Part of a small language model's weights.
Size: vocabulary 8192, 4.07M parameters.
Architecture: no biases in attention or MLP, untied embeddings.
Training: a variant of Muon for these matrices, 81M tokens, 5044 steps.
Each number is 128 + 32 x the weight over its row's rms, rounded and kept within 0 to 255. Layers, rows and columns count from 0. Numbers have three digits each. The size before them is the row's rms in percent of the matrix's.

# layer 4 MLP down, 128x512, rms 0.155, rows 0-108, columns 128-255
100:149150153102128122197107147136113135126138160174175088189134118199089105055125106120125063155132113128140130102091052141123141084050086097139100126112126064112089199132114135106136100110190151140098158144107188103128116141152150115110121178138144176124111139178144119088085131124154098099127123119117141138132107138165159104122135145134096106116122087161149092108105109086120138148103
098:119110062091135159132143108068115127086140093109118170113126090126112104122196165162157118095109176114113079136098118141128146078089176117107121161094134135088145139107098163106051098135021163099112156138177139115073158182119170207126164104086102116099180130196144103088136186150122117105103163133159139152181198084105143139110089149152069144115192104124069172156146163098061137133069
100:116132152095131150144092094160087143144140147143210125160105081122125218140157107093149121187113153141148133155091143127126136131132113148147134122100167160172079109241144113138099148148193123183165134143061134156115218100121124149143151076102081106160184195152128086079118119130161128130137154093082122191044129138190086124147083118082139099107120071118163173122129103080101119152143
097:093184105167178147110147091150150121127146154138102155192178117105097131116128158160100104201135142106148190146077149126129154160138139108091085183160148133124113151103137165144139103134097125131147181207137135119116141196184172094128127137106130116149117158120145100124139096153112090121155089153134165100130139138175162151104143157141141131165145104137165089117152144196158121105091
093:157152110073067068151084146070135164061117132126088037122136093091113195139123094098140133177122115129134098095107153076126145105145101166119115157098104108071161146043098100148161105112109139093160137188109115169139099087147143198141140130110135124104123175101110115144089165088208166122132169061121146075160107111150173127120114123125139116136135141142175137122137140105129136113127
093:109173145066110120123164099149129179141112116145155164150167143164159112120135120108117140191098136156126128119116152157098086142100114100126109127136127126110112149172168089091104164116125081107128150146146115143129109152138103195175088160054152100134066098081121147165133133164157123093140141157110136105145125135117150163128146116146061107091186107099120130140139142137116171067094
104:154122159081114147103029132157054149152107158128085156186124142152130147092126038167049156097102069139110160125142093137171116115076117121126110068108125098198079169147037118067159168108157085149106119044118121142078127133141135087086108110075136169134135096122099119142087134153155106131094124140098154104114124085110120095151142107099127127194149132131170132113115093148170128114106
099:103132124155152125119139117114109096160112099099156114154170107165162133094090070194148154152103128159097041139155054131164130085163099111124121125127110142140116103213122195080128144128073196156127197111117165122206098079153094098133109147154128098100125116114140096092139088100096104115116100067144090116063132123157145134151107124135130084168115185080093222123115147122142085111133
107:117196142134113131193125115106096137079064188081151113121111145093087158118154132130089133153176128125110180129186100137133188083151128089185114147116103176083123145133142119134147081123130073135135161135062120160191163114139174169145135097190093124114047132145115161146138140128161138119152142212135153121125156163144139127138148138119133144124168107139105109111090114080104079079151
094:074118061166148134130028136087160123162128221173133214054139113093145115110150168090084057106124112155125182135166135102091089092140142119059131141145094143112091092041219153111096119142112132135139144124116074116123132162132110127056110132093116170167155113136099065075134144089104184174121144153164103172115134170080069106139106152146140162161129177173152068201109112171105053137092
093:107087104139139108085096135148114126162091099142156128142152089098143112050090057105126149118134193147134129127158126114123091141123143090153090128146098126149091104130129083152148132138118059185141089113152142109131159119159013119213103083063159162146182094144134138081109090189077083126084153095125138169105130126107127133114118140085148188159115154173176139168148169109143067177107
096:124147132128122121090095127022136120127086182083191191117076085087109072169114124093102108133098157179133123112143104155186105153122164120115150107075128119150166115108135122133173181152120090103123170185109142119140092149107116124131151173153144056127128134117199104127144091159085140181086126119129151129153142134167167158110095177104135132078122140104127085097152198142128078159112
100:125130193117127112169135122162109172105113135101147154142179153131124153134105118147081158167093117059091114129166122182135188129081114121060168108053171100155137142100107156135172115138150162112148100135114160154183158143118184134053115082124094131095076141137135118148066100103107061208085131155159136100157073142156176102129153144164096155203087162096133144113108179109068139085129
097:065144052094129173181110127094111134075128149119123126193123081201162100145099101137139117150143047097122185120183142149116133099147127104081141092080141139107171124131082084105130097156114114153164144127114123144124157129114065131134194123155182150175111185112096114135142110120170103129146165140062146125174107142103092174123151127123204158130107136140114184108075116120150096153117
098:145147097107128153096127075177155158142111112140141176107161135096186039164063147139071134169139210164141167081117134151148158188095099108130165096165091074183125128165119191096151153123112127085099092113197101109079107082124071126145148133128096088143159107152132075137024119116103200119093108129121129130099118122134155125102196103134134119145162136185065102164183117141105160123117
095:046121098166131113122081182088115125142159165141146077070112136104110090128056069175110110121077135163158081125115150123165105153122091105128130126185143137174120140096101183188136158071095129130081098155097158119105088085125150118072164099155121154142174110102162133113111108110183085145113123073082166152166149092135181114155102154125098135107119161098166100165119146177087107128163
109:116125097133110128133153113101115076109172098179171159093115136119074125125155129169114128110119128101090085111118164145152157114112122095132133125136138203107164120126071138141120163150182155117061108143109126084109056136184212110123159140156099119106178180141061122123075182213064106168147157113121083123119160071134077114169177135128118124112185133163115101167172074095097192201170
096:164137144144099095071091154129154149173123075107058095044120091111118139069101094149109128176118213138153118089204122083118149139109086089127124143137095119167115109132104123128149170064171139146129184129122076151188155101130167147150113092116147118111048119083192161087176175142143171150148135165132177107111111171135108168086150099142119153173100157099155082139151131104099073097146
103:213119108115072152100120102155133108036131119174065149108092199103072095122110158154134101109152106133136107107134116108124140156161061116197149144118122109188145116152119089092128099082095103123112100108189122136105089169128091099111105162148091151108149143075133071086131105158108107108139081162041055162098105096107207149092166147112098117123198141071148194140132111175149147138149
107:082122111152163125103123130119145125128185117135084129061168119084128081184134164131118188105106092082142111091162131091149130156177174118102147108184112055098162148134194105085146128152080089112144174080116132145140054135073153128138142147172186127152134053126131201191156104092164102132126127129095153086173104106216154119112126143113097159113096127159116109108107188150162150060127
095:117056158115194168113050072121142128112066159146137096096127072093165190109147110168152087120074077153102159081086099142080128057122112138095104132172201165109103094123159105162072096096098126190139083139095113117120145107115112140086124124102136104038141127126100149161145093133128130138133116083107061104132148095090104131162117147162112112104099121164178095129116119133139084057157
104:127136170138158107156126083124139132138177162194144144159169202166120124108152076116083123150148148104155151156092125114111115076137123123159156094149124094120173133158156162065075135143185085165052143076132130063059189139155134129134103147151125089146103113140115172161078124101117125120171113102110091106114127135152130126148155148134147063069170055114166111139130094143131166158120
098:164124113150109131156106120188119126180160108162121105198142109105157166071165106089145117181129121110134171160154120137147222192086123120154155123137137132135152168129135181127156145134163134137103082124086132112135144118149128098159117091118113134143109146123176132125076134160093159123142086155166081134113110112153142112220153146139086104177173141112171145066099121111134143149135
096:124110145119151175145180103104133138152127158074093102095084113116135151180129135157138152151111118175092147113121145099161106137126131088166089109149148151071095076114094130117184161136122104103108154105138120120142104136144082104149158099126186120107094181115099077113105144120130167111090101096086157103145109149175124160073135119102103141076138133156075111152142156112180150126104
101:144145156107042122130095100078126081148133124124112159129154116135108109097139101168182195107170119131146124083133137122114156143130120138187127078104146158150123212143153189141190122157094181051151080169091132132121176124145160123132180122123106041135141159113099182074194102076142148064134117093188169139108142107151080069086179171149148057117076157076102183076146137091073111159060
101:139141085148109115167107120196153119144140074160142159197140166137147136144154196107152145141165105099133153091135118114116136193156119141135083136143151124169143113171143131067159166171105100068077123154109120137117147081115109144113156108182129124151149116149131135154104106155136097077112178167129105118153110073058118146171132104139131156098063115108132138162039156170063064138129
102:174109138221151173111181198111181084135172113176112135076116077148116156140198181116088171183134080101138122175052156160171111166119117184247168153142168158188113176158128085080149116099119158145178135116123174091127136122123097123078121116148142145102119109123209112129164074074105156092159141110104116119096164151151091184181096130165128144142143127089129155103153148157134161082108
097:184158089141145160077158156182170126113107166112111100056123164189100073135147171145130146105186149065108062153111138087113130081081095128154152163074113125124099171115109162123177130167068105122162131125107167115140128125081203059153111148144114127139112082186171204181136120140131086160101154091109129108123111101146150089134137121086131141102152158094084039172148180096171147115101
106:125115125176122137109164132120173053109114109123061150152120136146112117154051136161127105100086093176150128150077100167091106180141120090126179125117132146082116147163139134126088106107143157162120114135116094083123179138096179131125111091147162174108133140096106075160179128163111150134119123138143116072164121094154114112139186104181141144102110147176132169103148136126117148150090
097:082167141137146107148139089101139137159114118159120170096099146115180092049173174060127108125180232080141120086156118115117191087107071143181130093106148087138165124110096109151104117133133140116103141119096148144189138073130167131126098129174086155138205076140153150131128113147227133131172187143119091140143150154078166096162141181131148138145240158114097106161112051170147149136143
094:157111100143076084142150085152147072093131126116114106070100153131133129120164116123105115126127078143139085167144100147144164050137117130055114136144117134102103113118132125161144135100142155141149075133114110191166150083124113094098107110059143163111128076117082100149126114138121103097150109106145119140138158098106133118135141076157092174172086105177129174098157103121133114123157
090:149136140158148082174156095179126154129081125136140204083121131133147139121098121122146125138184099149145087176154081097138124169190154113140122137128115120120086110137151137126118125128151107120100134136160110111134136107119109158117135114122170185074124075118140133209085140125097138150098114145057113124137142133145163194163135103128162121146115182101104155124133166096116205112127
102:121104148143150125096088147144107098164142142091105079174173082162132108130165080116107179138024125091146152137154165144025095087140196125154111131118145107118172083180168142117073129130122128161133103154161195120155113108083099163142101120114110164137105085127084107093147086106112126129138138147116118139135078105151081106177134167119092138161109141086082160090072132125141120090161
097:121160142163120165158065137120079080109117103179114073111089140150083143148117150129073133144139102199102088120110146138073131180109143078140099112122148116159117134147121111154170165186134163095122146108156115120130143120127123134086145098098130115153063128156126167164087099184118092156101144055098169144131129114120108186066109107084033121142175116176100133052092145116087137115079
097:104181136092088094173133098105144153147138124112118169137105123108113109088154145123164138081105127160150117098135099120166070047128136105154119052085095114114097095140179129205174117169170173096126145058110107071141122110098074120067150113136146126113128137083157187191138097076102139144188108177091142100063067129089097078146143106131119131107162118132125152091194158078108112003132
099:132159110108089164121116166140142165156143085153059105157094095184051193122160125122084100143139119124122114198137155108126155139121122114128089108054094156127094095168149144188098081115147151098160135113128115138135083141117128113157113182129149091164131101151154172203200167167110079100064118087116101101170117136120121111137114142127159110122102081112147162079063132110123088143089
097:180130147155167193176168138062126179090141156129142144196176214126160081119113159145145174059168061100141086062114084163076135103107131127059168158051081083184114111127118123083109128146113125129127134115105119160134111154151084144165146121134059148188179152112080098135060202126126112111075187175152064115126152195173159138123151091096088146128110130156086109163113096075130183217125
097:106109122089102088071151116083103074149106094071147146074118045116160122153103098044111133118137151098148173121139116090143181107162131090124115140151105131109119145123152089146138142162108136105078124106069113127114083107136180143131122061140090162124034173094118099110245129064066107173185090102139184128088060165128108127146111105097150170120142087140105027112124148088087111094164
102:109153062128031143123185150122147080153138138122175035135112144133160098177131123141105111097179090155105109137162174137102134133107164106127140096087138141151128135143123111117247100093093057104086065167087178164094090108135095075125154156159108115113138109116110202093044116097128100146106147163082086075101114148114087162098138061147131114140152093174081095074068138097122134151120
094:129135129109149084124044138139099090097116132115153159118170093144124125143156080089108090107164161153155128150115132124144129166121093101126149038073078113114124080083095150111107176056199089103089101130165156149109155091117123096120113130135083091174155109133118121125080147123178141161110175150123157120127141164104119062113234129158119172135093090126138090122097073129104117102147
102:106110069117086170160120107151117123105099147107099128126172115150159164185196156100122143072116115078125119093137143148115153121137159138101071155143146161185099107090110120136139142152081109103107079133137118147129075119089132199057164157051056143117144098093109177083115068130122142118143149162167170182092164131129156138120099036148129114142201151124089038136140131132097096088119
100:117127056152150146115109182085136117144175160114091116128145107107071095134135145096169140170101119088118105144103119133087199115119180089122107140095129178091114140102102129100133106113108154101118172091060104177113063164123131087134143162117107082154175105158139163130255145147083134133098138117116123088124111133240137124101070180090140113111111124100155077109117190189088106174111
103:128098104141101159093100144111124115099150149152094081139103129076128182116179118126154121124136052170154194111107099109139089126155144116129115137160111135113105153133124089134111188147112112070084085141123109105089138135085178116173148130126054118139179119126153085097240102149098170093113136145107117155152117173106099092138128111177135135093087110085081209116113194122141071165123
096:137120116122108129112109115147108121128127088201128156081087109131139123109136136126121134080121142152167121079089120099108129096045091100178151167115180061102135165174098128099090104131136131148155124121114126145130177139127174115156223178126118098129070117155116158148150134137167165134157139199135152076178117147163200121117115093132066121159118127076098116118130086130138123110133
109:137102133150116156188110137142125058140124083133094127129136113138101090084138095135089141153063150131120168126107131159117123094094079162132133166071158171144156119152137163127219117112160155126104098145134132117133161123147139117158089104154099121119120120153104118130121128097149134144107120133164092166154154133146109117128114122161118182112138095127119125118111066119125144170176
105:118166134137129121131101112201148106108142126172112137110143113174154143136179148176086078104165163158115126150090126120157042154065186151136146168139122041181136150101076168133141129145144123121144125134092158122128128129078088123098124137162195170171152143137203121148093152145237186094105100148147129165155143127084148173104110140144147110123173118108143099150108153111115204141181
099:153118115155156146105186137101164094162117183086079147141122071204112062152131101106113115140170198150134100101150128138155179092155074127171118175181164154161183160096121090100214096091170166219175144099110155128133116136084112124150110102112172122123106089141117143163107150100133138134124147162116112090087115088127143178152145155144121092191136147173147167136150162171114144134117
096:190155087143135045111160168130182149134161072127096119131162140080093166139100199114129092130120089111121074117095150126135091150105133102167146151151111117126105156114138127156151089175128142115133208162122122107119176147151180093109109136104115033131099086156138085108125191114163137143147150119107138181140112155111171166165165146111166187122107149147116187139105156102139179075157
095:155097107082098172117184080145114153102076142138157118147102100115136173161142083156097174075097118118150184112140105139083113143139207138093129096082063171102120126170131151114058131110091089079131135080142127099190147114098133180065119092136150151102156082067123155069218163109148132131144107147074092101132127105131115092105146130090090115132132140170127186094083125124123139121066
096:094126191129151132128109109106116127037083064132097125144128120193133161110095120154105131167118105123118115157144151137115164096124157106085155152128140142096105090150153111125117102149103132130151144074082136130161182174127090173097101111106140152166094151126126123073205116131128181108089102043094140136139079096150090158125115087127189165141191161127109075028162126117143099117163
089:145145127102133112143136171136098098151149164089164121081152150139138159046097070142120147056168058136100104121164078164175130139209133162101152152112137108091123178109147147130102101109144129136152144113140135120162099074151156089067148138137111157105067126173165188144130172095139156108079169157114131138161104137127194078140122145101053165074081096075095163186122167147144197139187
093:146110082122169116165108132125101146138167116167109134136092150142124156099106170096098122170128179155187128097063054128103126124084152140169128114147138143126144148070082155174079144167145128082221158160115114118143182127123176170158125118165077165167098124109172063155179100164163124130156126134064107139180132130140112144168122139113103153111150110088186105151093118180141095164172
094:085121083085097100158087207088158148137047126105145176130156139143146121115131129140086091136115221120141140106124168121124153133127108106117089149145091145090136148098098130129197096169119132094150101128152090140073145141115216134070104171172128128127117146113162163120053161120118093154097101103167139139140090126120145069164102156137098156139129166106118140171077113168134038182084
116:158110187133161172155188086105127180191121117135101097152151117107129163152145105154167170134113108147128113091133173134109134146135161124064096161095118162145139143109122103125195144151070089098138122136061125127142067117126092195186146155103160091135148117162115127124181115068132115126170086148087101125145166173085104158049072132099089165162111122091105182063170154115134139097111
096:132143187164129098111062163127077124196135123148155155185106120117151103147143071145133126121120165108132095117194130135120035091104123106162113142110156119122095157176154146137156174160153206116093166130114132172125148140134196073085106135097082152127072070134152160126079148183162150126115117092154178137082172225085113152131134123103134107116184189112174079104112093089067083126198
096:128076094130151116175125222089157160169068083118148137105144205194118126107148171068164136111137098094142117135139122120089164119188138146076130130150129089109121119119147147192134128131187132156121111120115131084073133130184121149072184129098095103170130193119114171095114161089127088124116161059132073184161119141134146139185148157118164100099095076114100107122112073139142130119131
095:122103151128108135063132104143131131130131150181156135147089191063134131152149112106127136129160080173163124153100122132153132199103098119101143163106119101124194135080136120198162092135173088156131160104176133163107140111160121055095132197174166119108196173132128140139040215176155109134127066127120156106124115101137142108147129166117085113156133109160123169136118105165142195177103
134:139071121147121163118084184147182130140151127081136159125142209123147099121162093159122173137130210092166105099125192151125144077143100121147181116182130079184107141083150115096166068103137159130111097144171133107130169124123145170149139133184131095143123109078113098096047115174071128079060112168144171156159150167098151146162150154168184143107214211141166141178114106154089133118151
095:157064101091162094102111107162103117113141115115131174147099173116183130164130173147130089132069104124142170166096124090064072134141154195160144107071092106143136197138129113164117132167163119131147144107147160094076127142136186112089176151194105166131136182091108066150024161151139164109165140126188134161136197133142172125132158108146139151114104094145201155112098131131138115125190
094:104105158126131190139129093103143108101185135136063116115137098101176132115100141138138155176180129067103094122094129126093168081167157178112173150146116120192137093135142133139087107172111045137152113055157133128150125157149122132123144171122155164149116105154143136140172147148095111104219091148145177082168115149114143158140100079071153175134122151051199077135138149127149095161148
097:117103143157159177106149150129127160156160117094112126099110188107128151174130149113140149085169184172141156134183187127059144096150195119159117138199099066132129145144073139121167095109104096128135156088207183153133128136107075135129130118080055157141056117103107033126127139154125123125127126158151187101138104170171152112123126172125073104130112145165133155114079123112156111172165
096:066162174142170121091122123109174074070090084122100160125159106131107136132108124141160109114148163081159127155095162110129118130155029158163131132116137147111117088144164109242109122114123166146124102144175063106129117163094114131065100054138139134094168130164137137133190140091124148163122030138110067088154125132127148091152103139149203106158165086182109149141134128187160110123112
098:125138122081106158132164116175151105103091134103142167179179153159119203074119071149070148136059078191159161130154164131104116133135124095129158082114177142119158147152161120124041087131232081129100152119109162110123127153198090133137132120175059109169129164108095072124150166101091078146124087098143135160173136190081096078140158070108095187135099099139103055065128164132094129182102
097:106076130158172088123147103143143119222097108159081124190119102139126142091072112158160087130111087111158137151163157169125146208122167098128137152153111166117140125101077162178062133167123121137125219099106118163158138083183157134071099143130086127105148176129133047138050136154140125116144122133129132164085074142149095173120115104166139165123162130196159156142154120100152065122134
157:139117145028108166136121123111097118182112149101130084149111115130093141162084214085180093091107154125115133110160105147143136109135144082013139109067094114159136105224128105163136196110100104097061117129136073168079051089098132155139118128131149122103096136126129169106199099104120110206125119104154101119107115143105097090120123113082096109091059080162115166113178115097112122120091
112:096129164125140099109106140161091103161113137144152071105129147129146101161132051142117076097100110150117155137129105132139131069135178161115098150117111108126128150110132113162150116155171173140159117121090133059097112135142110106082174141110090177128138162143122172127081136122077081087143138132141072123092101088071087112113104112037175033141149116152136116149137137146097102141130
095:112129095151121205134136115122146109094074116130096099103094112138113101153066160124158156138163133157091100116136068154153147154148183145174147130134182095076111149171123209137107108137131136156085119148171160147094173131071140114163094159134139111154155118110194117117131076155084138133145132157083130095146149134130153068140078126086066055145154126157112092157118145112160095085122
094:104121125158088134187091121170173125145132072163139140119135093132134107132124156094147174094132199117089108108161101072148106085119186148170132062119131094088144096150132131043096127107109119116141167134173159069145091110135160146144113106179098113100179036142104137140153136112214178176102144098169116170169123160100127146061125138176148126133123156136122112141168118149161180083098
097:141154136211143067125091090165134146127106138105117185107152125100183144152129151193183079137101125100112142156115191145133160159164149160124138125138080191092119121089151095125121135095122183089175129099098076144101154160077069172118173102086169135067153097091124207129188108092099095073198155092128059138100115128155093144146080147111173111159188186101128147059150147150140165109101
110:115131157110165067121166147159154131047058166140197070110155171124107130092216186123155132111105107122171112160133121137082077123111151147161090114122157166143173141149100126124205121141148127147135123141178143142146154107123161154123125139099113117109161111152088122098192098121127133117169120121182123117075113085101116141109144088162098119126129139161164161170100106148132140145132
094:083084108112126154182178155112114132135143156117133163145096175135163180096164144107177187133124113127120036117144114165145166124082105122080108123103171140125070121088093129150074107133175162101085089180102130119058117129141148134153143172129134117099135204152146116151176189104044161125107156103158091140112149123165156140093163138158085165098102158126154133148148122117164089160103
092:130130208109133050074113117114096135147116160098147109148115119160137135161156108083202094101139127116078190130108136097147131152095152132130168167145166138135062131023145105120168141081148142130132055157196124202102170152083146135144103119183091151144154134166144124154135110153149111150104106141113147104111122081109167202144121178117137079134151140146104099141139082087169156035131
094:185163181119164161090144119106126132113162154124075207072150168109150122089061082178060150129155050143102127148119134104157081170113205133063116156144120130104170136017147098109120103140129160118117125114130159090090105101141115107139118162187148146129134145091123142108099155118116117153080132077116075122128168150121135166115122104151124152164091169137146123175119135141168138136106
104:125165157142162158161163156134069091156127125122187082100129144188180082142072083200100170092096114082201141108142138134145102091156164129189162147161171116137168151175071207105098126172212132169186154151140157106135145134173079039100091117135135197115088072118150062112064172165142151129117088118172088107094196110175081136121158071127140128155115144148132139194181116166147175136109
098:128120114115119041118116125114125153096179114131186127131117170112083127232138144138117152113175161142158104147088078119150157159123121177079154100085151142107156084140117097178172122122180150167148129098165143155107103133117096167135109199131167095131102166158096112127000180119038130137132114152111155177122185104142157171145168122081135097157159126179101139156111143093129123112167
101:099117138121151122123201176155161142093126152147162202139112081092174100135067092105132130124119156084124126143120139087037125137105104166150109139122159169109078116193166102110129139104105068095096165115157094153161098093146121166144060148092141083101101122082136080165147116172082137095123152114176227169185158115155140119094108145055183118095107141134143112184097135190213163054105
095:183151131130178160116219143164145132168103076183096120125132179109124148156167191123113153134135161141158160074161155109212171142133148136170165116164143151131163163155102159135104161108119116094151145114075147128139124114116067130142136097143193127125147129127159118138244162084156054118189111141117091118110128133113160090133084139127151143080097159068179120078083177145150137167161
098:110125102133169104166159116112129173103171116133112102050161149115119071119165155066139128130132151110112121144098177147134085134119075165159102080103152106149086104124142152141090092170103146202217108156150067129159085175135118141125112165182138093147124099125078152137176131095155123056143194113149123108055109125183015151138148160134169138109102143106144044137100161183092184150107
106:108090095092136108092108101091121154153172134107115122196123131146128100160142164094089084135094119153119101105112151108136133122087150124092138122147091115107119110119119121112111158096136129099145125110133115155058139096129109139128109102216156173061194118125091084101097071134128082172093121143131079142076104091106120083132131098107079099084098128170126163133113106175123130146114
098:127124128114113147145168134128145143151085123117171131141087151146179112133107154144098063142154128163120175127143098114131154155167129090118145146126141108132112130168116065138128137104052122129110148144076089166111148082177098142099086112183106128119137127134093035112137159150156105113121126096107090122164115145111106148113126131152149096131129080153156156087089156164075092102039
096:166068174118092145111095160161101112081138128099078117141129122166070081153121124141168174132110099131120104123134116109120056131201150062092157173094135080139152135186167159145112114088137160147192095145149138160140128139160128155174118130128131106108145138113126134087020109144127176078093127079119063137071088127103045150126132167142053122086123145097151169134144118105173126140169
101:054153142092104129110157126121134134112143111086148140153114105162160053194114083120181087117085101143131140099181166163139129130125079089095159149083147192042150102181121096155172094103175151130124116149143080201110067146134090146156197152126161125129088132159140134156114102128109178093109142116146137157160076124116086151129120152122120085142112198162159159101140151110157114119043
099:134126178148123143139140161157139185103104093160146144123123155076142142139123159134185144079146148138165079153103128138097130181071118111094091133130153091102130106078092094090081137147119141133151079170166141117155135159147057107145118144149100134164126095166200184134123136145138157146137163164174082152120116116124151109125141138163152167096156117126100128159177174134113132079103
094:167177106108119100127060160139150165127116147185124109093123126106153095139162115119129151114119136129088095164163192110131104122207056157086177180148125125157175147116145147064180093111094186149125147169092138165153138200155154099174136136186171117151086127145092206123147098144125147197135158138102089156093147137150142131122175181143137090117144168072147146146152131119103130128154
103:104137157138154141137145114138165147154152134104137120113126099015162124138168228159126148152104062073125091135151096132118148078116160154157123138157141136108092206115158130172133142095099140146090154139077137059113134139100174112148128115111101075127224143138112093105153112119083116135103110106160197146142122065139060077109111116125161143096136129097106102140176088173081165098133
090:163113173165164084168124131071118154158107140140147157160063158126127159134100162084172140151145180182112150123172120147095132127120122162153089117119162076101115034133120166085195162120118125128123185126141141143186098147197114152037147139128155094109093134096123099127065116166119138141166122075111104129099161170100207211174119160164131128121123150138103165089223197058096103076143
097:129118136134072144139155097194127157112136102143147156117127156074173086077156097083080115156174111101087179096120120151123153170146175128136093120145127127099100134116116128105072116145073122078088130060116151115169074086113126183096115135096067120117078121128143069093169125096157108138125081116122095084090081122129166124121052121113134114183088093084114108105215107161206183179086
097:153168184137154036128143123062119085141173135138132099133151123155109169102114117114114141137154063140123177104109121110119138143148135085103085122121113146164113090105141072139122176126169116167106157113130133124093206063166145140129115112110068096142132138094141101145133168103126086169132128147160131157147135098105094101162139124167077169114159075097114144143048123111178121091171
103:089112128139097133115183121153140150231116129122115142095091150106114100121101142193155108089090150119073133112113112163133087120083182104097134138118089104139122151126132152114096132064122093133140110122145158070105174122099183133108107100129066080100176141089165108170083126095116185177151142146118053105068110099152212059130159141096138128086115141091114101131147145111095106169176
104:117128137155133119065105102104138091107194145133173137154123123108102101164160079143123104159122229106169116123131140143091113179201135154149078124147090073145161061101082126071149118094188120142179115153157157087135196110142141144122088163144136140171161100145104124129075112152122109117117125103146143147126204155124129145151178129096160091113136148160103126129105087087139123112120
098:154124199062115109106121117070132109184129085118159187133154168103104123122120114157167088158115118212093099136082167127152158151153079159057013141167122143095073134184203075122158115085152142083105133162053127154130089095121123137154130124125127133134118162118161130180196089106129146126140144119083144104110136140105124131146145093144100078181102152098161153075134063110110107091071
098:094131123139161117119175131130113136101112154092103118140144117099100108123147108165044168061135105177113129138119096152129160108165166181091114132175134074160134143082110137181108125127167123176140143109131145072144071151094124086146108132145156163142173080127076230176159171147170131115081169115149141078152160135075118110115110110125138137166117137142093124122092077064145163137187
094:133133123137191185178109170108168150051117174129187103169134114124161115119113157156183056103100151191110129127060094134125119061137133068162112126108199118137167241154127156098112113132146055056139131169113123105109122169131172102137143153164087095118129089105120142163099083108140133138119129136113129101198187129142140157137120125152159164159088113105128097146079119208111092123101
108:158134120149099157087116120137143127096188077148096067169118167102133146134134150118120162083163135125131148130144121106146030066123141149104181145146095154094127120158126188128101137131050120158111173134174149098099130157110099122153152129159116123158122130077126069102163110094150124131143090082142082211087144171121102166150153158111207102092090155090120181106127131169124121153129
096:107149110124142074083166104178151143150104101156136115115173133122167151065082136113114123128122113159117171145122100144148158168131086111122134152165094117097114101097111141102171143096136132153159121175102152099145073133115098132133072177086157146119100130156125088087185079122123111122131134123083109141167156145095109121112122128106094106109129147164130100132133161127151088093167
097:189047157124112179139133130190141169200120122090145096054118120168061184137083194118153110079109102114071137080144156112156123155158178137161104112119087085192116113166146100159126133115133142152124137104150088122155170148097118128145140055066170091129142097145155103107116146108177062112157158072115131118090150164112194107094111150154152124095065096158104180130191159122169102174096
102:144132107121164143159199106113152137095121115127083119107093131154100037142119136124105112154099148039097119135174116104161131137124155158096186142143165129083092086111218115165096139122200101172144119129205129139090143151114141142171141107082161122186058131139092216086059069118163096141140159141105147153121119161137113148104106156142179136097170122120079050224096143104091179115121
095:112127084133103122127127125114077085079119170143137148134122127059140088173121161081118170145120104081169177106105157072114101171114090180086098156150139164160131121108098128134092146141116176109126147081167102115148106137067145136136075088115177168081195107072116171110135109148163148061132140180140111127121135136159121156089104087178179188144068147109122089089098123097123151124122
098:152154142112080131100163162112106167125107114138105070155149130125109185112161174133147093166085144132138153154130192092181139144168102115187079127184132129104149067130160093144125155214160129153142109139160130125109115184087066106139093111150155038112162115088115108109137134066148127165175156128188167079146154082170099113199117107087169142071104086115170139113127133115171085134133
103:115143128125134102126170158100134141096134113128130085124102138135150140093103089100077045189109159146131104112117119131144179204123133152137055128135102132049163130071133068170071144112105192131085151118115125124164145091175107114079098132167174134124155114115092122131123146143170146163098167083090139087168137118081078105096133096092148082072143126111089114098157132082161086115116
115:147170118099136086153078090130107101163220170084165131085113139134173131101167078158116086146076033147112115135104125138153153120173101168127148132132103114102102143132120179156112147090100134181149171134066161140111139159181155142146155116103097174153131126116162134101127097147110148133124136145125155117105162136119088142165118091160119111120099161124154141112126130123087119102122
119:144194132121136065145144151146105093094117127115099109121092144119139134104118141105104118128124153126147143123145060085153203187107124127187108078143107090145160120119129127172101164151131102113144113098141137109119134118131067032130108122100213140106107120143194185137095107162057092116102103142132089146091109129105118162114166126084123093128151112125144100149129136132159125108099
092:152120072136082135134070116157139147115149137119137162147133122153169150125152052106116113156135153161101116128116096084158144142105186093134124111131060120083158121029118131161169187170139140104134081126156079108085219081132105162108108132085128143124134106143109137133026162153149146163131173179130124115081159125151094093156129138094071059141175087142153079130103124095112132130150
100:116091185113116106152167196172118109152155118130123153106135141120098156100049194172123103122110172121160087116124128165173190114066112149107144126124117157117103156182142107113136141150072110127158134143092090104179143114103142104219105111170156139108161096139086167142164106138128109126108103130141143211131154161136114102138101131081132144111131188173149154084096120121145191144153
102:108114139158079152109086186131116114033144132089130102148133112184097159149136103108141166152134111106128185140086117072097064125090176127136149096083150140129105103101138082031097178106157091128109147157124131084152087162113103146162168111132138118135114154129149131146142193103122123132117144120180085095057141118144176143120064084093143124126096092118134124096121091155099127153100
102:136086119109157173121174042102187170143101124145147118105120075115131071137130164110161148136133174192090147145175159131173158131197086177134109160159124175082154113126135125195129151144058111140171199109105123161127053162139097142138126119073111140124115177120144157091195127117128140084143128125172128144092060208142187129132142150127139160106125049132158156101199144162132140103136
091:113087095144111158126148186139168167156085115134171177081117111103145087197149076128102182166108150115118096115157177128094061109096170168162111127172174119190177087111133113113172154128153107124158138124182088140118120126100035110113192137140134104100128121155141163156190197056195081121137160171145140159152123122134136105120054150060132135110094227120143092151142170090125135154155
095:190108092146106153104099134129086150158113145110107142148098109120193091136111093078126089091170164132127123115108158149201118143182102090065165169118125130161118060076121086150075093147079135148156104105121118139183140103179126093153133139098176117079125170143170137075104156148127160117143145108147108144153122161117133137112134112122063145151056114100122044149149126125114146145137
096:160168157082180146159096150155172108149128131175118136125155118127124121162119155119126163108137129116155145111182123154132144125145105164124131090155092128131119087114150179099150154170153152171162154125098154114204136141136101122096121100116191136113078159147141126140074087182034162098187110138068191105161037092115076061129164122170118119134120118126067145130096126130120160195133